Weights of a small transformer language model: no biases in attention or MLP, untied embeddings.
Each number is 200 + 40 x the weight over its row's rms, rounded and kept within 0 to 999. Layers, rows and columns count from 0. The size before them is the row's rms in percent of the matrix's.

# o: layer 4 attention output (transposed), 256x256, rms 0.137, rows 187-191, columns 128-191
# v: layer 4 attention value, 256x256, rms 0.152, rows 188-191, columns 128-191
# q: layer 4 attention query, 256x256, rms 0.155, rows 192-239, columns 128-191
# k: layer 4 attention key, 256x256, rms 0.144, rows 192-239, columns 128-191
o187,099,185,258,218,214,184,197,214,124,229,161,304,255,219,240,198,139,243,139,205,210,205,290,152,214,282,256,186,223,190,243,224,198,243,162,142,301,165,210,194,228,123,154,238,173,183,223,176,199,162,196,190,240,200,231,231,205,198,131,194,276,194,238,225,255
v188,094,255,211,188,235,177,122,165,176,214,206,191,179,120,204,238,263,202,176,160,147,150,176,254,155,219,179,246,248,211,191,179,206,159,204,230,228,162,253,206,195,164,209,257,276,257,205,181,211,174,259,179,184,220,168,184,248,236,183,147,164,167,123,161,160
o188,095,172,241,218,209,228,175,113,84,201,215,279,217,187,300,191,250,176,213,215,175,213,196,190,236,188,158,260,150,190,197,196,149,219,166,184,221,175,203,130,200,215,236,225,181,120,291,166,206,170,275,144,164,205,212,217,162,192,204,198,251,193,196,234,167
v189,099,218,210,199,179,208,208,236,183,145,241,185,228,286,326,124,303,213,123,261,208,203,167,200,222,206,223,194,261,203,138,148,91,263,223,169,225,178,184,226,215,212,227,180,241,214,171,246,201,220,219,233,268,183,174,246,237,190,200,219,192,256,217,202,194
o189,106,192,202,150,189,153,198,200,209,247,171,237,188,235,210,261,219,202,142,201,255,195,241,149,165,147,125,268,164,230,139,174,226,173,170,204,178,179,246,204,213,256,246,215,216,218,213,156,178,225,215,234,124,227,165,203,180,243,245,239,170,213,151,275,128
v190,095,186,260,184,159,229,181,231,192,182,220,244,221,199,269,180,189,229,204,165,171,145,238,172,255,201,179,172,290,161,182,217,146,236,229,160,220,260,167,178,223,192,182,215,196,156,191,264,261,268,223,236,253,197,196,149,259,226,195,190,255,212,212,151,237
o190,104,164,190,239,125,227,224,156,183,279,218,248,178,201,219,260,174,163,128,239,162,202,219,195,119,235,156,181,219,244,174,246,280,209,171,111,209,268,243,279,209,186,238,183,237,220,195,212,198,175,158,143,158,290,180,211,169,150,162,208,197,103,222,217,195
v191,099,199,251,219,196,171,152,179,200,170,224,203,212,260,128,230,178,150,211,153,187,317,164,193,196,247,147,191,229,210,150,173,175,241,136,179,156,235,253,158,178,232,181,189,158,239,160,181,282,211,148,230,199,195,209,241,186,198,235,241,209,208,158,214,249
o191,102,212,226,248,124,115,155,228,226,150,195,159,267,220,155,234,221,224,205,169,164,185,212,217,182,249,239,240,199,270,133,188,196,227,178,192,228,274,132,130,192,189,251,200,143,244,181,189,167,196,221,189,165,100,287,191,249,195,198,184,164,241,189,212,201
q192,102,162,204,198,247,201,241,182,249,237,182,180,216,197,191,159,233,171,189,163,257,174,209,164,159,168,272,188,188,181,184,169,301,172,157,156,245,198,167,162,187,141,217,232,281,81,250,275,207,174,132,152,120,232,252,255,197,201,170,198,216,186,141,223,272
k192,085,175,254,200,185,217,207,205,202,223,175,240,312,218,229,265,252,167,231,217,223,173,179,177,173,169,157,181,284,280,202,202,224,149,220,209,176,207,141,185,206,233,279,231,208,288,154,164,162,155,198,200,133,247,204,235,161,263,251,214,229,189,176,223,218
q193,107,149,146,147,249,231,220,212,176,148,197,291,164,199,157,232,142,179,204,227,200,181,203,196,237,198,211,226,209,170,235,233,229,293,223,178,212,184,168,258,171,204,222,151,161,133,248,185,244,202,141,243,216,161,203,201,241,202,159,173,160,209,225,152,175
k193,092,256,230,205,254,181,246,192,222,258,108,256,238,220,187,267,197,158,215,157,193,150,183,175,219,207,188,181,178,209,233,161,190,227,192,131,169,212,188,200,274,193,259,171,227,134,196,293,146,212,180,143,151,172,207,202,201,260,234,257,204,261,188,177,257
q194,095,180,159,203,237,179,273,203,211,163,197,173,154,201,199,196,146,169,286,200,157,257,162,204,193,185,225,210,191,200,233,176,166,221,213,190,190,156,202,255,294,245,219,279,291,236,168,187,186,167,233,241,230,183,207,191,177,123,232,111,218,217,204,218,192
k194,095,266,145,224,190,203,184,229,222,248,201,202,176,190,199,185,191,204,136,227,147,222,219,213,165,237,192,110,165,124,238,254,238,166,206,193,148,169,222,223,271,185,130,195,203,165,184,186,210,215,188,201,262,222,197,145,213,178,270,271,219,175,167,201,235
q195,089,193,180,257,198,190,162,178,264,205,176,214,205,130,241,269,195,154,224,169,217,165,230,121,177,207,185,251,252,204,167,181,209,138,207,211,223,215,149,210,140,179,283,202,266,220,203,197,187,270,213,159,86,221,199,243,136,195,133,143,267,189,234,136,217
k195,114,260,238,237,244,212,211,197,266,259,198,229,220,227,222,190,207,213,238,140,242,235,200,243,196,155,182,174,291,149,133,160,199,274,124,204,235,198,184,212,136,263,203,217,238,205,154,241,184,316,131,221,192,240,142,243,137,210,271,217,255,233,189,169,165
q196,073,162,231,180,177,177,285,295,191,209,201,290,226,211,222,198,191,199,169,209,184,168,149,160,197,226,214,262,262,249,207,185,200,206,223,220,163,220,277,225,241,260,213,238,248,264,192,130,209,196,152,253,226,125,147,188,214,224,171,183,212,201,204,205,180
k196,088,156,214,141,154,177,164,160,231,238,254,192,237,192,212,159,153,223,220,214,239,276,177,170,162,221,259,223,213,227,190,151,178,134,258,241,172,248,183,143,196,135,177,177,89,211,135,116,170,172,211,194,244,188,251,218,218,191,200,151,160,218,201,258,193
q197,094,204,183,234,216,236,167,279,235,222,161,161,208,195,195,142,157,157,199,246,120,234,172,313,203,186,164,138,203,245,169,227,202,226,182,224,206,185,208,133,155,176,242,121,234,173,241,253,170,271,194,164,190,272,248,232,214,303,190,246,162,201,190,235,251
k197,098,194,139,193,290,173,251,197,225,275,206,230,204,157,225,192,140,207,197,174,260,191,210,139,209,177,243,267,175,188,151,202,200,135,156,189,211,219,205,197,210,189,131,243,231,199,221,229,183,203,148,122,222,221,202,203,177,177,143,199,260,187,147,223,241
q198,100,177,243,167,234,199,190,219,229,194,239,184,151,195,261,209,183,242,195,284,144,182,188,115,234,195,165,185,228,209,208,141,177,165,237,252,196,237,193,203,193,287,217,285,228,239,126,164,207,168,190,258,155,236,158,211,235,244,208,145,233,153,172,146,204
k198,099,248,172,231,161,234,196,235,249,158,125,140,191,213,162,201,127,259,166,148,195,227,202,169,192,186,167,179,155,113,181,201,265,166,304,157,101,189,236,227,269,210,137,224,234,186,137,211,168,237,210,274,243,236,267,99,184,208,241,173,173,184,254,216,179
q199,092,183,144,247,227,216,185,215,213,212,206,253,155,219,172,237,229,207,215,165,144,197,239,139,200,220,206,281,128,242,191,215,128,155,206,140,218,163,187,208,135,216,256,212,233,191,203,248,182,277,141,195,204,168,186,186,146,187,196,156,203,196,223,202,143
k199,095,213,187,215,270,153,202,244,262,269,205,177,201,178,214,268,232,230,190,150,199,184,186,254,166,235,201,245,260,196,178,201,238,240,228,174,269,204,221,231,261,242,213,198,185,241,219,109,146,279,138,190,165,276,160,153,112,150,180,169,205,196,200,199,233
q200,088,250,162,252,147,165,178,170,166,156,218,217,182,228,168,146,254,188,220,225,244,179,210,189,135,190,205,196,149,247,175,213,263,150,227,218,218,264,222,189,243,146,207,195,199,195,226,203,147,164,255,236,223,117,179,155,256,201,164,171,239,227,211,234,242
k200,095,126,199,205,211,231,187,211,201,253,274,167,181,189,236,223,201,293,177,143,225,240,218,178,165,175,204,203,229,218,147,212,242,182,174,182,210,182,214,144,202,193,189,205,229,192,210,182,194,173,184,189,172,185,232,219,214,155,228,196,126,212,175,159,230
q201,081,180,263,107,187,189,165,199,149,198,182,216,199,149,268,288,183,238,202,170,226,274,188,279,256,236,231,190,158,254,283,162,185,204,182,129,145,191,239,245,256,178,170,214,192,288,174,183,198,196,215,198,218,205,139,231,155,133,277,170,298,163,222,225,184
k201,097,244,181,162,293,183,224,83,228,186,253,189,259,259,178,143,228,235,217,198,214,157,175,265,230,231,182,202,226,247,216,239,171,246,196,253,176,174,171,204,203,234,188,222,160,219,210,149,275,190,184,153,208,178,202,165,158,171,207,203,189,196,212,223,222
q202,084,199,236,136,242,171,222,172,99,230,165,212,134,214,144,182,153,199,181,261,207,119,260,200,176,302,170,225,186,173,212,260,227,159,149,131,205,194,178,202,171,205,144,200,196,166,238,190,170,206,208,229,236,238,173,170,199,246,204,220,132,229,249,189,205
k202,094,287,184,226,177,206,202,196,204,274,259,270,163,247,163,191,180,169,187,165,204,239,251,184,205,234,172,230,191,212,221,198,214,205,179,211,188,196,213,201,223,194,199,232,179,213,220,198,196,201,176,225,211,132,167,187,155,155,110,171,240,127,201,210,135
q203,086,219,222,190,325,233,167,215,253,166,267,209,240,171,153,267,251,188,208,178,136,249,278,231,220,176,192,221,185,220,177,210,96,209,176,189,225,175,180,214,212,267,192,227,102,240,163,211,216,184,224,262,237,188,211,145,181,176,134,214,193,218,232,187,164
k203,093,174,190,268,152,224,165,108,136,170,201,219,158,242,114,221,176,194,122,186,144,164,259,214,210,209,202,190,119,242,186,223,211,201,237,155,222,195,272,216,115,156,156,220,173,245,227,201,202,179,175,191,123,221,178,124,161,227,167,225,190,197,213,252,175
q204,084,109,162,182,262,248,160,184,161,187,234,304,230,200,198,200,176,229,258,233,167,216,252,188,201,242,268,175,286,212,192,223,177,227,226,224,116,176,213,228,218,248,190,177,139,235,189,164,216,247,198,164,238,228,201,178,222,185,170,145,111,122,210,223,166
k204,097,197,249,218,188,211,135,166,147,194,154,179,210,136,234,113,202,207,115,188,169,157,225,246,227,194,238,190,183,194,176,210,204,152,175,214,253,184,178,217,233,171,193,113,250,243,266,179,202,249,71,185,283,129,138,235,160,230,275,128,192,242,216,209,157
q205,084,271,230,202,168,183,163,228,228,204,191,182,217,208,246,181,200,161,219,141,208,295,214,258,225,182,161,242,128,178,144,208,229,231,130,237,183,185,152,241,155,187,165,137,197,246,259,253,223,185,128,166,149,174,237,270,167,271,175,243,170,203,179,189,248
k205,097,199,154,109,222,221,268,189,171,196,190,246,173,254,157,277,140,199,227,198,237,240,160,169,227,132,173,232,181,175,187,215,177,238,167,173,193,252,235,224,239,181,283,269,187,204,210,228,134,153,172,205,197,174,252,154,247,160,204,217,210,146,229,192,256
q206,106,163,212,200,133,210,179,196,212,240,204,208,227,197,158,202,233,157,165,151,244,177,214,176,214,192,188,201,199,214,173,178,144,236,146,135,218,208,162,198,222,200,202,133,207,201,168,189,192,110,274,151,228,148,212,137,113,119,123,163,264,177,161,172,259
k206,102,175,169,197,200,236,190,204,153,101,222,223,202,251,183,237,201,208,218,169,205,235,174,268,99,186,187,151,192,204,280,221,173,184,172,149,212,194,216,262,185,185,237,192,240,246,223,222,242,114,173,254,165,138,232,225,184,234,204,225,181,180,145,197,131
q207,103,246,252,167,208,244,199,170,137,209,271,182,231,250,141,160,208,223,252,194,161,154,232,244,177,153,113,207,160,195,230,211,244,274,254,166,94,204,214,205,139,166,186,179,226,138,243,130,225,146,209,119,171,218,231,214,144,239,214,190,215,290,165,206,242
k207,109,195,197,159,230,193,185,222,204,206,174,118,183,186,233,192,221,169,140,234,247,283,206,109,220,182,191,243,187,228,213,159,230,193,155,188,196,209,206,162,239,235,191,195,298,255,240,124,288,190,204,261,165,172,258,195,248,139,217,155,168,219,210,224,196
q208,107,181,115,180,189,132,268,125,152,155,221,242,296,140,201,251,184,174,206,244,177,239,240,158,212,194,205,200,222,117,217,275,168,191,161,152,239,188,180,175,151,106,239,164,221,214,240,246,156,185,165,209,229,191,209,255,205,188,219,138,226,168,173,221,186
k208,103,231,260,212,179,206,214,194,125,139,198,195,228,231,211,183,230,181,188,261,176,183,184,151,217,250,138,163,196,235,160,241,212,157,204,199,122,291,273,239,243,151,237,220,256,200,119,217,163,174,221,217,259,125,183,232,205,208,237,208,264,208,234,205,181
q209,094,226,233,209,197,213,227,271,272,256,218,217,194,179,313,217,242,168,195,198,214,202,202,120,158,129,186,165,226,189,157,211,243,259,308,217,205,144,251,161,152,103,254,166,279,131,197,234,190,246,196,136,235,257,205,194,219,192,221,173,245,143,205,164,207
k209,101,196,235,235,243,201,166,198,209,224,273,201,227,197,213,180,176,211,212,166,210,265,141,220,94,163,259,206,144,241,213,139,173,160,176,152,205,261,165,174,223,204,187,140,221,184,233,229,234,180,212,284,186,122,204,190,188,189,256,172,220,218,207,182,257
q210,078,166,148,112,170,226,167,280,220,217,190,262,169,241,260,210,186,183,176,251,177,256,228,220,287,144,179,239,126,208,188,187,121,295,221,243,208,239,247,236,136,180,179,120,161,264,214,189,232,206,182,172,286,150,230,168,173,183,181,191,145,180,230,245,178
k210,095,220,227,268,171,117,193,197,261,185,235,202,142,233,247,173,195,205,183,298,218,195,267,250,179,208,184,254,193,294,186,173,209,185,167,166,138,201,239,192,144,223,183,216,255,217,181,188,209,209,177,220,204,110,164,304,226,182,200,211,166,199,214,150,218
q211,098,174,273,93,210,208,177,174,233,259,238,190,161,201,208,201,213,183,231,239,207,192,200,230,237,177,236,162,212,251,171,181,161,239,220,139,169,194,226,230,154,265,251,195,145,170,134,122,160,204,231,241,211,228,174,168,145,172,201,192,215,140,241,152,166
k211,099,176,185,196,164,200,196,166,168,184,102,239,223,155,215,205,237,136,158,236,273,289,235,199,161,221,190,220,112,114,271,216,189,185,226,173,215,189,156,182,131,186,219,206,226,199,106,249,213,208,204,193,174,255,210,223,174,178,231,184,152,234,173,126,188
q212,105,139,112,239,135,206,188,207,209,155,140,149,221,169,217,264,226,154,161,262,197,118,140,201,244,181,137,234,197,170,150,216,255,221,202,189,153,247,231,259,206,232,116,161,199,218,228,180,180,195,244,217,220,183,190,198,253,240,139,242,198,236,249,207,194
k212,113,146,132,221,236,176,180,196,166,197,201,153,136,141,146,175,153,290,190,225,180,132,237,173,235,239,171,187,171,126,169,162,152,213,145,138,183,197,198,275,200,158,156,228,197,249,255,204,193,182,212,129,208,273,219,184,143,92,203,230,165,195,189,241,140
q213,114,215,165,228,273,158,167,154,221,237,304,113,172,121,205,136,173,182,222,246,147,192,199,212,213,193,173,187,171,227,182,228,181,170,181,257,217,167,140,164,172,176,210,171,183,157,209,206,221,241,233,119,214,221,193,243,199,197,181,200,229,164,259,276,139
k213,111,233,134,264,224,161,116,208,216,212,188,176,227,188,230,255,164,209,215,222,243,197,199,287,264,277,210,176,227,249,243,164,173,255,204,220,207,258,132,215,201,172,201,243,204,148,221,190,225,184,191,198,292,177,245,236,271,162,192,130,196,252,189,216,220
q214,089,245,260,185,225,201,173,175,247,163,249,202,258,211,177,200,201,148,280,201,208,205,215,228,149,244,181,166,192,185,178,209,210,246,276,209,213,127,163,178,266,221,173,162,194,221,90,202,140,161,197,205,268,177,232,121,186,194,157,183,161,136,261,147,207
k214,096,160,7,181,252,142,216,204,176,193,210,208,274,173,191,219,211,223,138,181,199,160,194,229,230,201,279,273,198,176,275,260,171,207,174,223,179,220,250,226,234,239,202,198,172,151,204,216,205,213,273,167,198,212,229,169,175,207,204,204,208,169,246,185,161
q215,093,214,214,230,239,122,164,194,193,219,218,161,135,241,205,276,191,155,212,213,290,213,234,181,218,190,192,228,194,174,266,229,173,226,215,271,180,224,193,166,180,158,173,265,272,127,247,205,239,259,167,191,193,139,203,196,165,229,161,198,191,157,248,205,209
k215,102,221,243,247,175,196,288,144,201,226,182,193,205,172,215,187,233,135,201,144,252,103,130,172,189,198,222,204,165,177,212,265,206,186,153,252,199,244,147,210,194,217,270,263,158,143,172,221,206,207,210,236,186,199,227,164,260,213,134,178,208,256,144,198,170
q216,105,204,215,197,158,173,125,166,218,173,155,257,246,201,173,242,250,219,247,190,185,188,181,210,234,233,193,146,131,238,253,196,234,128,209,244,231,140,270,176,165,173,214,239,201,189,197,187,216,212,198,206,229,192,191,109,194,232,203,142,169,234,193,222,189
k216,107,160,121,245,177,139,264,224,252,222,256,181,205,161,222,169,206,305,187,226,212,187,156,190,228,267,182,222,150,188,214,184,216,212,206,272,241,219,182,193,198,251,229,181,156,219,217,190,196,166,244,205,218,186,177,251,273,122,144,204,160,256,220,187,176
q217,102,168,125,239,179,203,152,172,238,174,217,208,120,247,202,251,191,243,257,212,174,190,271,229,183,169,229,261,188,135,279,212,260,154,239,201,196,161,142,255,203,190,220,154,219,204,119,209,203,265,245,162,233,224,171,209,152,188,210,152,235,169,155,224,139
k217,104,237,268,169,147,236,163,208,205,275,274,164,226,193,147,184,177,191,174,206,221,193,281,186,208,230,130,173,167,232,232,201,146,284,186,199,115,190,239,214,229,186,209,135,205,162,238,207,151,229,261,328,196,257,181,197,82,198,214,259,234,167,156,165,233
q218,094,211,231,235,155,234,201,131,224,263,210,146,187,223,177,192,208,139,178,262,155,176,205,155,193,194,224,226,149,259,228,92,134,162,226,192,216,132,214,158,218,214,277,100,242,227,114,214,179,185,164,186,209,258,256,213,201,216,190,261,190,228,172,173,209
k218,104,183,159,273,218,176,190,203,283,133,165,152,152,127,181,215,225,138,138,195,208,199,164,204,205,222,168,187,211,88,231,192,136,84,250,243,166,164,155,178,185,220,190,258,214,202,256,231,226,212,231,224,215,190,161,217,187,177,202,248,204,204,277,203,143
q219,082,198,248,138,243,197,206,251,173,212,285,251,163,252,265,233,153,203,203,255,147,186,198,124,216,167,220,164,172,161,153,226,178,260,294,167,204,193,247,244,203,161,196,193,188,188,235,172,177,199,152,210,217,205,223,247,279,151,121,141,219,273,269,184,180
k219,106,190,163,192,211,159,192,196,226,222,241,148,170,255,225,178,153,274,124,195,159,178,165,219,186,184,204,204,185,164,196,208,188,193,194,204,167,179,190,224,173,197,199,192,246,216,214,196,245,167,197,196,256,189,228,202,164,156,197,162,172,203,183,204,191
q220,102,243,209,162,209,245,226,204,180,219,214,216,201,202,195,226,206,281,220,156,201,139,122,247,183,191,252,176,152,207,231,192,209,212,137,146,179,207,214,231,263,184,192,201,252,173,119,200,233,203,233,192,195,170,170,186,215,201,246,133,219,157,89,260,202
k220,108,198,245,201,167,176,160,222,209,259,177,194,187,227,198,181,249,245,216,149,241,237,234,167,182,125,145,225,192,115,229,204,202,253,232,182,167,116,132,241,250,212,179,240,196,184,158,179,181,228,206,244,254,132,131,140,143,225,195,172,194,177,141,254,188
q221,104,223,193,228,165,92,218,231,211,185,254,170,165,75,217,220,219,211,159,196,222,231,188,192,226,213,227,186,184,216,180,216,175,179,223,156,218,134,183,161,180,208,172,269,182,200,219,245,208,155,184,229,181,105,120,233,195,204,218,207,219,210,209,228,213
k221,109,85,171,237,200,235,160,188,190,182,172,188,218,276,270,244,143,160,219,180,148,257,194,156,221,214,201,265,249,183,107,251,159,240,292,150,156,158,197,179,256,200,243,201,187,179,198,210,142,150,204,131,156,254,188,253,191,259,235,176,181,191,166,239,161
q222,091,230,117,155,225,166,195,206,189,218,179,228,175,240,227,235,174,148,169,151,209,195,202,183,170,236,217,199,202,297,101,221,219,159,181,181,184,171,214,170,167,200,240,137,134,183,172,194,149,123,212,122,154,226,166,170,260,218,254,211,254,180,237,143,126
k222,094,132,232,204,257,167,239,155,182,213,118,282,143,165,147,257,184,192,209,149,226,198,171,163,178,268,275,274,224,171,214,169,121,200,232,166,197,177,169,205,266,203,238,199,200,150,201,259,189,214,124,145,129,188,183,223,136,257,222,181,199,216,238,186,256
q223,093,223,235,208,279,248,183,190,169,164,192,270,209,153,253,213,265,206,186,295,177,193,122,152,219,124,229,228,274,163,209,160,206,194,196,149,205,198,189,181,246,152,200,180,238,219,254,201,182,177,219,220,140,247,228,222,178,248,245,167,198,279,176,139,235
k223,108,180,135,194,225,184,208,203,194,210,193,234,166,199,218,220,227,160,199,303,257,270,270,177,232,215,244,141,232,218,186,241,247,138,217,244,244,139,170,159,210,251,214,232,168,259,150,180,189,200,285,199,263,175,172,96,217,217,218,168,204,184,134,235,171
q224,097,173,180,166,210,167,153,178,210,154,239,207,221,172,172,295,225,187,260,245,253,177,220,130,182,217,222,243,152,157,165,137,255,170,175,152,228,186,289,217,236,248,183,250,193,189,103,202,277,130,210,171,203,169,219,145,247,236,214,155,208,170,196,192,143
k224,097,297,257,160,152,271,189,140,221,224,171,151,261,189,173,232,180,211,175,261,213,229,140,193,212,207,232,178,188,201,222,216,222,245,234,291,157,190,254,128,236,237,156,205,148,249,188,150,237,164,164,257,203,263,181,197,70,153,209,166,204,153,243,257,228
q225,106,160,223,149,211,199,192,183,268,171,199,265,221,176,213,230,174,187,184,145,246,126,227,185,121,204,224,207,249,200,251,282,184,180,219,260,154,148,152,227,261,160,205,202,190,210,176,163,258,181,229,225,229,169,224,216,132,129,137,216,201,114,273,188,164
k225,112,173,173,217,204,161,204,169,210,246,181,222,214,205,279,161,150,162,169,211,169,214,234,250,257,218,186,209,239,180,144,227,219,230,272,150,253,288,157,180,213,306,236,208,241,147,199,241,208,140,210,227,292,182,175,168,244,215,136,138,220,233,220,201,198
q226,102,209,149,109,223,212,198,169,260,175,227,175,165,295,269,108,184,218,266,220,215,227,177,188,231,244,241,181,306,178,180,233,144,226,260,176,189,280,161,273,227,159,221,165,149,177,219,212,174,204,286,129,199,265,135,237,158,182,158,233,179,243,143,210,168
k226,109,222,212,286,171,147,172,240,159,315,235,116,242,194,200,267,168,220,182,181,259,235,249,167,228,175,206,161,218,119,144,226,200,182,205,151,271,271,135,226,255,221,139,272,264,198,197,217,178,261,186,185,194,217,227,142,186,206,176,219,150,139,209,154,197
q227,113,227,173,149,234,176,180,201,145,222,213,194,145,228,174,135,192,182,130,184,200,204,262,212,202,157,189,221,191,220,273,152,216,155,159,127,207,204,181,122,240,199,261,223,210,155,220,237,206,156,251,197,188,178,210,246,130,218,238,197,194,185,201,281,223
k227,103,208,189,172,211,161,138,208,223,156,217,226,146,203,282,243,188,153,161,207,230,271,224,156,221,246,195,199,225,196,137,163,196,207,263,259,227,228,185,207,149,252,263,134,260,152,219,262,135,193,237,203,267,216,193,272,184,222,163,221,159,205,234,148,261
q228,106,230,210,128,187,203,194,272,131,197,185,126,151,160,132,164,191,265,167,243,208,181,229,219,170,197,210,186,252,193,180,184,245,183,221,169,194,184,165,229,128,269,162,219,227,161,186,242,178,244,153,234,180,211,184,199,193,280,249,178,130,197,218,233,258
k228,106,167,223,199,177,243,224,194,250,220,191,126,211,163,194,161,245,157,241,225,199,239,240,199,141,231,206,248,196,195,176,209,243,234,207,238,251,247,169,145,228,231,192,216,170,200,207,214,200,180,162,190,202,270,203,165,202,208,241,235,178,155,206,214,198
q229,105,251,204,169,253,199,198,250,270,175,278,228,161,185,207,201,215,135,280,236,173,254,240,229,176,195,258,188,163,207,271,130,135,197,198,214,219,264,174,249,133,246,164,260,189,234,136,232,221,167,213,195,137,269,238,230,187,275,290,186,156,205,176,187,279
k229,105,231,222,226,207,108,259,169,226,131,175,220,229,212,188,299,174,158,243,243,153,221,229,201,140,153,154,209,233,171,232,239,139,192,189,229,246,184,163,133,299,235,225,228,233,172,190,230,158,192,219,234,169,214,252,154,259,193,117,192,161,179,241,215,170
q230,110,150,196,210,237,200,192,177,152,166,184,160,195,152,271,186,166,182,131,211,244,193,173,210,163,179,161,227,288,120,203,265,163,195,224,209,241,207,259,263,208,223,303,194,204,183,215,219,199,248,197,212,148,165,170,199,238,230,229,131,246,230,144,212,215
k230,107,166,244,225,176,187,175,144,198,187,286,175,134,172,185,155,130,159,166,163,197,185,199,232,200,183,207,196,190,184,228,164,214,159,221,188,195,180,232,144,172,305,226,192,240,241,110,160,104,232,257,209,184,156,247,129,252,176,167,184,155,271,196,208,275
q231,109,215,186,223,166,303,144,218,193,155,121,203,198,250,157,204,250,118,282,196,286,208,216,243,191,283,156,179,187,182,253,179,216,172,287,195,149,182,136,196,129,217,199,201,136,172,132,137,225,187,175,175,253,207,170,211,231,235,208,150,173,294,209,194,212
k231,106,111,154,186,181,224,258,221,213,231,170,191,142,236,259,192,141,209,242,239,178,258,226,235,188,178,212,231,171,250,126,149,193,198,203,174,233,93,271,161,162,213,213,252,248,277,222,174,158,152,148,225,200,247,174,118,256,246,161,164,227,236,160,167,249
q232,109,170,131,192,188,232,223,291,265,242,255,225,232,243,214,183,161,210,177,241,237,220,169,237,138,211,150,188,235,121,256,127,140,181,209,150,176,238,159,191,282,228,213,184,154,190,162,224,124,219,156,204,275,191,166,212,177,251,204,139,170,248,258,298,185
k232,108,152,218,218,187,196,93,258,253,205,226,178,198,197,151,208,292,147,205,203,273,198,182,218,199,210,105,139,202,221,168,234,167,246,167,272,152,213,193,240,213,223,196,243,170,207,169,231,211,154,214,222,202,175,155,217,218,167,234,195,192,273,176,200,243
q233,106,185,233,288,218,160,253,195,204,274,153,227,180,244,138,159,251,234,195,227,98,202,288,193,166,219,130,225,231,185,250,250,171,209,181,199,154,182,102,156,188,188,239,228,159,211,242,247,211,159,172,231,225,131,158,183,287,246,194,215,184,226,132,206,191
k233,109,232,165,181,246,214,218,153,256,237,202,222,178,231,229,225,144,214,148,271,235,263,140,198,223,180,152,251,261,204,182,205,179,189,210,186,232,158,161,268,190,180,190,244,138,183,191,223,112,197,219,136,182,237,198,253,186,186,258,155,190,165,202,178,208
q234,111,183,225,176,195,273,133,179,197,180,201,185,232,254,159,286,157,154,191,190,320,224,181,200,192,182,184,167,174,233,216,166,239,222,200,236,187,268,227,143,217,178,162,144,205,204,248,219,152,179,237,141,233,267,192,257,207,261,159,248,62,271,175,197,228
k234,106,189,249,209,220,201,192,198,157,161,247,140,203,149,251,199,208,183,237,174,170,141,216,238,273,172,160,229,221,124,274,195,197,199,198,191,202,280,265,236,260,240,150,167,171,150,146,216,176,211,176,164,202,260,213,168,209,231,268,207,189,198,188,174,126
q235,110,172,246,172,152,188,191,267,182,188,248,218,220,190,202,194,118,184,266,203,77,184,126,215,256,163,176,225,155,179,216,179,211,242,181,181,282,210,184,214,161,181,247,150,188,186,166,160,264,187,188,145,209,170,239,207,240,207,224,209,253,156,248,234,240
k235,110,227,200,142,191,193,195,144,178,219,131,161,226,198,168,169,127,265,209,264,231,275,207,185,243,159,244,186,168,210,155,170,242,151,195,117,124,137,247,290,206,220,249,163,241,248,290,209,269,134,178,172,199,203,213,191,221,148,266,185,212,224,170,202,220
q236,110,150,265,233,138,167,208,205,222,169,254,190,184,235,156,222,226,236,180,218,186,234,223,220,199,195,279,193,168,188,254,137,174,176,139,209,193,191,203,149,177,171,176,245,207,165,135,229,183,231,304,224,240,204,144,215,169,240,205,142,215,190,175,190,200
k236,106,248,189,213,146,159,213,246,150,263,191,159,180,209,161,237,183,204,190,162,131,230,188,232,191,162,126,238,82,141,227,227,176,176,203,231,169,172,217,244,132,187,230,192,178,242,161,182,165,222,232,174,204,175,133,219,203,163,168,285,223,126,191,226,163
q237,106,237,172,218,253,197,172,158,255,190,219,225,241,206,153,230,161,174,290,180,101,237,138,154,170,225,162,163,240,146,262,252,160,205,215,150,216,209,155,182,209,166,158,191,162,144,267,158,208,205,180,143,199,242,203,175,181,241,200,109,250,246,189,292,240
k237,105,232,248,198,150,203,195,261,198,277,202,187,196,313,138,204,225,211,217,218,179,150,227,178,239,190,233,204,176,203,177,212,201,145,221,160,248,262,165,249,217,249,224,238,233,151,180,128,194,226,219,104,206,262,244,138,124,210,242,223,217,234,254,235,146
q238,106,182,275,199,203,244,224,221,153,150,181,202,191,175,225,193,199,275,260,183,228,130,218,163,312,257,263,168,157,205,216,151,161,187,232,257,136,125,174,170,256,162,117,225,275,213,219,259,192,208,211,205,140,144,168,167,309,255,212,102,126,183,180,165,225
k238,106,164,193,184,205,157,186,232,243,270,117,248,234,272,265,209,167,230,201,166,159,196,233,186,182,99,303,150,240,198,153,221,174,207,223,256,244,220,165,222,197,267,202,182,194,236,148,201,138,191,181,190,197,146,186,211,218,206,248,203,139,182,218,271,238
q239,111,183,168,236,216,178,242,164,282,152,206,248,214,253,203,277,219,180,185,194,210,157,157,195,249,160,162,207,200,200,232,224,190,188,171,249,226,160,210,163,215,158,211,167,228,158,134,212,184,238,159,211,212,221,119,169,247,267,238,246,204,221,168,110,210
k239,103,166,224,106,188,193,215,216,149,168,244,157,220,163,224,227,175,223,165,255,200,193,196,194,234,249,133,167,168,183,206,224,155,166,185,134,172,199,245,202,186,206,127,227,177,118,161,144,188,178,154,190,229,198,215,235,176,115,158,252,223,188,136,224,204